{
  "n_layer": 19,
  "d_model": 64,
  "n_head": 2,
  "n_kv_head": 1,
  "head_dim": 32,
  "d_mlp": 256,
  "vocab_size": 2048,
  "activation": "gelu",
  "norm": "layernorm",
  "norm_place": "pre",
  "norm_eps": 1e-05,
  "positions": "learned+rope",
  "rope_base": 10000.0,
  "rope_fraction": 1.0,
  "qk_norm": false,
  "attn_scale": 0.177,
  "bias": "qkv",
  "tie_embeddings": true,
  "parallel_block": true,
  "init": "normal",
  "init_std_qkv": 0.0712,
  "init_std_o": 0.0115,
  "init_std_up": 0.0712,
  "init_std_down": 0.00577,
  "optimizer": "soap_variant",
  "lr": 0.00425,
  "lr_mult_up": 0.936,
  "beta1": 0.95,
  "beta2": 0.98,
  "lr_head": 0.00805,
  "grad_clip": 1.0,
  "warmup_steps": 200,
  "schedule": "cos",
  "final_lr_fraction": 0.1,
  "batch_tokens": 16384,
  "seq_len": 256,
  "doc_mask": true,
  "train_tokens": 81550000,
  "steps": 4978,
  "dataset": "wikipedia_en"
}
Each number is 500 + 25 x the weight over its row's rms, rounded and kept within 0 to 999. Layers, rows and columns count from 0. Numbers have three digits each. The size before them is the row's rms in percent of the matrix's.

# down: layer 5 MLP down (transposed), 256x64, rms 0.082, rows 28-74, columns 0-63
# up: layer 5 MLP up, 256x64, rms 0.086, rows 29-74, columns 0-63
down28 094:500542499489501480488463487468490508461535506515475505520500512524484557554507492510503502516515472519483497500471518538494541459475524445516523538510542475505485507487477522489470512533515451
up29 102:438464540518498500533501519494500500506510490466498495538525490500514518475509531488508496530454505498520456487502503466513548448514484511537497518515454444491506541531488480467533514500510497
down29 102:543488474534471527502543502477519480494479536510489513512498437536498504521499448531503465486536478523483492494499503501497471531499462527523459454517506483490487461473491495522456487475488474
up30 092:457502510500477517505488509441496491512475519481483489506541481516480493466496486477532501459489561481496524423508508519510477480511462476465513512503508505519469488507500480540472506448491470
down30 087:473480467530508436487529528516521501463515525531498523501471448517479505519515534519495478493506467561499561551497485483513510534477527522491491497487493490494497527499518489493521536529503482
up31 095:495498529528501504488460500471508521494492447479484540481471503522484479470526454500526479534493491490496442478553473501506520528493486499456484480487493500470510463452459513485516466526495527
down31 082:476497461458517516541516463512447496506473522533533534485508486502488514535485547486491542475541481516476494500468490524489496486497534541506509540497517461542482512533519508485475508474525489
up32 069:525540504526506539516520476535539561500523511556551498538516495510495501499499490473515511497486498475527524522505534517477503490537514509510474509516504492498456474506459554474540508523479523
down32 070:522513513503524516499554502482492478494484532468489481501468531500494510477512496537533475530538506513502472461488517489506497463450528457496529474473462523514526498549491495456460516533469481
up33 085:492464488493519517503479513462511489491488517500508526478483520503505490542519555519506491533498505477472502530508566511471516520507498485514543508554493476482525477499570531490454457525509494
down33 090:519505488560483519516540482504522473500499466506503487522486486474505546535555516498521485506495491504544497494465498535513441492518493532458484490479509508481427505514543483490508510483487519
up34 100:524530518529461526490478454483493543524512501550519485476469499523517445496475532521518492486492497468504503506460477544486524525492480478498500507517441479482475484459514464522462487493494507
down34 104:472425472452467459563518513490492506499503478487491501486502499497472494486519460488473482520493517513490496485518519466500488484488441520545494474504509509479472548500470522468466498491511517
up35 121:515505482497467484493487464501494546454440517514505466502489508514483477501500481478505545480468525522497516557535504496487491514505498501465489496509485504499476511524454535432492514548496540
down35 112:512503501487540496463501524491463464476481491512475491506526492516529515520504487433509492516512494511524522513507499480525469456495493530511531466482520540535517475513530495552467502495424500
up36 089:534511533503505494498487510498488447521465482538488468493530548498520516429510480491469467484478524502497512499531534503509525471494454509503484524450516496491489529530474480544519514465481504
down36 078:487490510461502500488525481480552494441529484504488538475479493499537489554493498507499533482516494532498512473500435538486474477490533486477518488542457503526481456506499516493482484523529495
up37 098:486515534514515526503530506475494473452504527507468460533522488451529497541474517513485526446484525535500509495531458509503507501501498487505540478480500516534469511489504526512483483577504505
down37 094:460477488524480469452478523453536456506506537483506493526490491530476498508493485532506450510476429459495494457476505461528492489519508501542489482501501487522539493492503488493476505485513474
up38 092:508531518506418485539533506535523515512470531524500508471501523528488488517499534524527466520472509514513484532506523482492528525502510497483494466481478516499497490523518532525511526546539555
down38 090:497533492521573540494459518503492526484523478494514477518470482505513506470484485470485535516530538508476493505511541490531451470472495514530508532505512515490485509439492472478489509501470461
up39 100:542476470533483501493476504506563513482495522525509508525557526476511521495462512509524486486481518539524524552538486483483535474492470495475541499483489492485501508512470500493512507477567510
down39 085:483522496512507526489548541483518473515454519482508543500463472504513506539533476527515500502477491508496524460481507513509508484459525502525511486504538496525482496448506497533516502504468417
up40 095:538517512534490520430493482484504475529500489478516467498528533543487474477499469536479534519493520511531505508483516548475468544476484485456522490489490506507516497498529488529448505478514471
down40 087:515462517503481494520523511518507506522492465514463563511498525465516524461491519438500482453500507525546457520526495459487470496525506491531488485495486469494454501493511513483537484481498535
up41 107:482475458475515484492500509518539459484459498486494455501540480463499491478538494509505531496526473492495487481522479570491494526501513547494512506521469466497469496506493479562500528460502482
down41 102:501486522489514456517510513513496550507499474538509529515505530511506506483459499513504475447539533471477487493529479479481497507455524482508468486521521495462540571488462506491469467493502481
up42 104:493500481509509489517469505507516482480507505538470523485500500499512467512538534484508499504514483435545529443485442488517539506492506497495543520493508525507510490546471453468520467540518490
down42 101:490475536504527492467555505472467511491495470493508489517495505472505482489451488518491463497498493513531476531476477494486463527494462519454468547471535506501445543508512477486500511455504518
up43 087:534500498524466478489518470537483522500521505493512463477558515471491484490469494478522507503556554509496517503481484568483495501496489478495507497520532530549468505473501504510537509480540529
down43 080:490517525483572555491484516469517490485478486483507512541445503512540517517511534513529498523469470496487479527510502459497472486536528533502506478495502464506488509546531463492527481490482495
up44 103:450473500501459493540488517496516514469505493537522475503510570487493555540540485472494485533471493491454502506487514512515435484459477517518496504507486503475502489520465519519477505514497494
down44 103:500503507501467509445523476522528524519512484465519526443503477510520447486515528538482502476489526490519504512491488511489568525526505492502520479521535460498493506475503440520506464490533495
up45 101:511516486493492530524476495527466509536514486513496455520485503536522509505485502524446492495471514475457512506507510468470488502521566472505536523459460500504506479469473458517438498495491514
down45 103:504520474474455528516481504514528508462532513511490537471521518486501504504506502525496493532532468471531520468539469534535482535444482549485511466538467484530503507543483503500492480510521499
up46 091:532508533482509487524458497503515481506491491515534478476472523557469531498471487524497514525468502517457488559487510522460468501536492501486496502470478513462521474508468491511436512526508474
down46 091:491497528502499468499517487509498509529496506516466486486522506484502488499530490468441474475543503454516435491508476493550507491448481454486472497526507466494460508483525528472525485469517530
up47 117:531483518523497484497493523537481476511510480496486533512476537503552530530472488511493483538507461517528558527502525546512527462498488490466550489528473478518487506515483496505477539496546490
down47 106:479506501498509500503530518495495454491550484472488475506499517464514466495495505486562497509545497490476476479510513509487492509536544446524513509522504460511475545517512508510475563520459531
up48 102:519518502520508487516508528462453484507485467463556461499537519473520487506491464512443481522459498510496532442517487494504516485474493524500470509503519487532475535532499489523469508532497534
down48 097:426453475474499508515545501476457513494513490505551497484504471495525480507528522508504475476498483505464527469449496505507486505515542521459507536530480472488492502464489499490508483474457487
up49 111:507527501480493495490458517543509514499524491491512513506488488463485594504519490467482454517482516484468508492522499499539495501498474519492499519467539544549461492500501482542475464480499512
down49 108:502480508456538507534518504440453510475459506526501493490515527483486512489524476514506497465498491512563488479507471524496484539492510460539541511524509449493496477507538510523491513518536487
up50 103:510498529504495525488461498499521504510494504529527494513519469497528502497528520501514483490490505533482500472465493488521520481531450496488499591492440475501441490453505532474497504492464483
down50 112:483532534485492548466510508508483494526539464491527510493498487470508498466502462524529539491480496543485542496492514492493453546538526527508500498509478526552520539487526492499458514512476529
up51 106:486517518484493499530507484529522465500503521483486498502470520513529512419526509521507516472474516509524451513536549487521489497480470508522559510487520482508457496486503490492431525506509508
down51 111:490479521534498510532464501461436526515522484491533513505532552489513479539497532523479525518494521482491530508497494509481519466538536475499483469512508513480557455489468492496529503511534491
up52 100:491506499516533484532527511477503449488506461486460532460537550487505490490503510482524516496487494495478494504496448469469476512495505476535466526496529513508535436529520530554494514508513497
down52 105:456511475506460513478493526499465525508460506510523459500479492472493498531484509501462497491472486484502534528531535533470536483499523466496540488472471508486466523480440507459481461512498523
up53 091:502505467478459498469528509510530514474512499544501542514515507508517516449477474499512444503498506500482464524501443532506473518524492475491488490518486539521507487521532518551524444488497529
down53 097:512475531524481480548498485483529498517506491484499492516502514486521438458454495492466487500487493554523468464457504525477486556553494494497497494486495499546508513502474477531531474508496476
up54 104:491480459500493520526473491510531520465515508504463493462551526477513523534469475510555437509508508520457473473500454513484489546483512496488523530499442490498520504514502497483506515495502519
down54 100:463497515502471495542489476486517457496489482466542484493454513509470478492518502533448505473494549493470493495475518513477514530483507514537488432503516470524521505464476466521503512523524523
up55 114:490468490463541523459479488520500513437506537466474508449505513506515514501541502513507508514497484496505543462525529475449473491489481515505498490485517466534481491489513488491539486557486469
down55 123:498479465507528493552516461502503509535526504499491494465530554476505466510530513495494522473539535464456515469497536493505471542509476528495457500517468491473472509502524473476457505496513520
up56 108:513480497485564516489478497515512526464508509507529533554493457502474490496532498514448488539483442479506502505496462498527519491489490498477494506537467476484487508512530531508471514553462498
down56 106:529499506479483501479480516529454528512527503510492497535497497550494508510545525521484514515524441500527484521484476508520501493518558529483500543484504512524504503494556513489555502518470449
up57 108:464515484514492503559489515514521531490501444516481504488527487476506467567524531461504474513488501511486508500491484488483542492506495483513533441546494505492511492539515496542529505547499483
down57 109:485513487489519518496536506511546491480495484487514548541535464499528474499491488441474505495438511500486503518487504486464497487532498529547551486512487491456445487502481481520497476478518514
up58 093:501487477495483531494498512455449508485490496505487477501486498512508491473528488555467516507524523467530498493478535541563486506529520518520529542544472490524494519499516483549512521547473489
down58 091:501537462544506466479529491487503501527495521487479537555475505457475513501482462505488522529505504536510498484486519487529539524474498499426496504508502480476487529482469481474553499516488522
up59 102:551484507485512507491486503471503480507562491535456451511505505491489494481539479525466503492446492492467493555499466522493521509513475464526524470535513536503525467532518508511494528520496510
down59 101:484521488501511480511483472518517528518466508511547526502506455538532517473458500503505471512548480510517497496505535462521474501459486509494517520539551494524454485479522528452480518468472501
up60 098:503507486518525495504479480521538477525542486544507493548564536491474510484519474492491506502518516485467530532465511495462534484509508486480483520531511450554502482492469516547499527485515493
down60 096:464509496514526506467488468511451532545452485455514507513466474507538541504483500529536494519461496504524467475529492516504524516517470526507481507511465520510482498467504507480471492559512529
up61 098:458459482490513569448489470453483498479474491471486514513562467469515489481496493501506464512514527514535533482468500497477485505495498519473520484498535478515484513496476521483507489467500542
down61 092:520457509484482464495505499467501482515526556526490512500465506498492553502517516529516522462528514486494495512492524451559461499490490482491535476557486522518540523475486497510494530516515467
up62 084:479472455533460512530503515485522469484509494482497512504466525520523459472517490467513507498443506454449519543493509534511507530474532508493545527498491478526508504488450490505479524475484512
down62 093:515470526521521522496517454510513524475474520519513503500506493483502506521493506523521523565522484481533549509513489503504531491486488539520507554544475539488495488522534470459459530464464500
up63 099:467485499466491510547497473531492497491528488546529486506503434487509492502487522470546486513460486516501512498465493496505506455514495496505507545488493544516502519488520555514477518513445545
down63 100:484480500479501492493519489526523479521451486469495498512489514517499521441493504485458542504505480525468476522508535463520511493529467506491516515521529449551460507541496494496549521502551501
up64 090:491496489495475500479535545499503444482499525489532526512473468518520476503504460505526516517507509460493478506464433538434463516523509470473514490510497496521518474514499495477502524537497534
down64 108:529535495512522487494516498495504527461495478481484496491479502511497509546462458475529485488531529522496452509501456481528487482498440464503492482484518560497490486489497434476514531503535499
up65 113:474517456484537515534534493527496524463489487479492484478544519480529483499483476489503520511481518499516534503464457557463497458498505533494486456530553492510501491525539485491534512479480497
down65 103:486502526513466511507512509503516436497540511488528499461508471544500531493510494499486504482492478530466490528463481484487549484547490489515440496470555489510469524523511533512461483492486503
up66 107:491506514497484505524475529493463521472464482504443503466542535458524514510486515519500501484526522485466487482480508502438490479520519501498491524478474527500514468526456469524504442511538523
down66 119:500510531506445488508510499513502504541476516511492449487495526486530568493505491518541515521512479564478520493497509519483467486529524476501543493463463509457520480464509510517516523468492497
up67 105:529518487445505496546511522509499535505468485529496551514467520511501501530545451534517506507464498485505493476501487529494485481516474513479464453536504532549458493525511493536477486508497505
down67 087:483504550524505523522471463515517516560531545474505480535495491519506491481454560505481519490501515496479543513473481526463505505451499493485498507480496475479539475468533528488484521510495487
up68 084:516456505478483518529514482555477568473500502508519493493474471536495496539498502548497530488506519498501518519520518510458453501506507512537544494513486485556451478503491499471499510509469507
down68 089:424552500492510491500505517504491499519521477497451509524514516465514469489480521518515492513521553484493503516535504509459536520523497495466489467472533470521537473541483503490514518478519542
up69 109:449527529524494519506485509481531487442488477502515503484557529490507519483538537494563533505526508510527493551518476476510509511518512471511494491493511477458541509540485504521501514508534490
down69 119:492552481516495495496488499469509488503516468502459478505505500491536470477501492497513536522479463496514518497523504513489516520496491461511525488444551489494569513525484489524558475441522483
up70 112:483538482511486544517524495538496511492489516475494527479470503520556510481498481477485492489542484501498484499471448450491478495505517494515542490455462508489442464503494525485451482473481489
down70 110:533476506489487510490530478500494503499482486536559566490489482470545482541488494492485507493517463460464539477500469483498527553457478516479514516459489492529484520477497481464498507501503484
up71 089:528474504487448468465486441497497495483503501480481466513503503529507507500481525537488487561467515467531461519462488529532497512481512489497489464511523462527457475498510494519514498496478551
down71 096:477490512516494485475516474515531479547484522502489522530491467486551540498491514456463494488491515500546525515522519463484497509444507511495533500512562545516507483466484534486494516461496485
up72 088:484472473530491510504489475508494492479496521527517476510533500528530530447524532525486476480498509482457489490528518531464472482577514490554486526476524484524485492477499497467505505511546477
down72 087:489505491525468501503527535462462520468505514492503517492481484465503487515508469496503506484489544476462509554497504489481554497509545483515551494504458464495442518524516534483538515506475476
up73 105:489529487510532520466474501500465498503507496542469519515531477539532521509547507482523478486453468522483501482513450522500525504484521519517491569478533485507446460525499512491495477508484513
down73 104:520531492504520501495511502444470496452519507466474511485507500491504501560545531489530574466519499489519474537482505493513507512498514513483483514478491519491546473441490469500507523473510517
up74 098:458518480502513497502487544497499490479474492486521526534490511519573469547487492482505497532497559502516518468477450500489465505504507526487537532483512499543460505477514539485504503474499530
down74 098:480523486503525449505495524498514511504506513548433514525523502495479477513478488479527526504495507545492544508531547538540486485514464467492504529504470471445522483507525509485529514500526488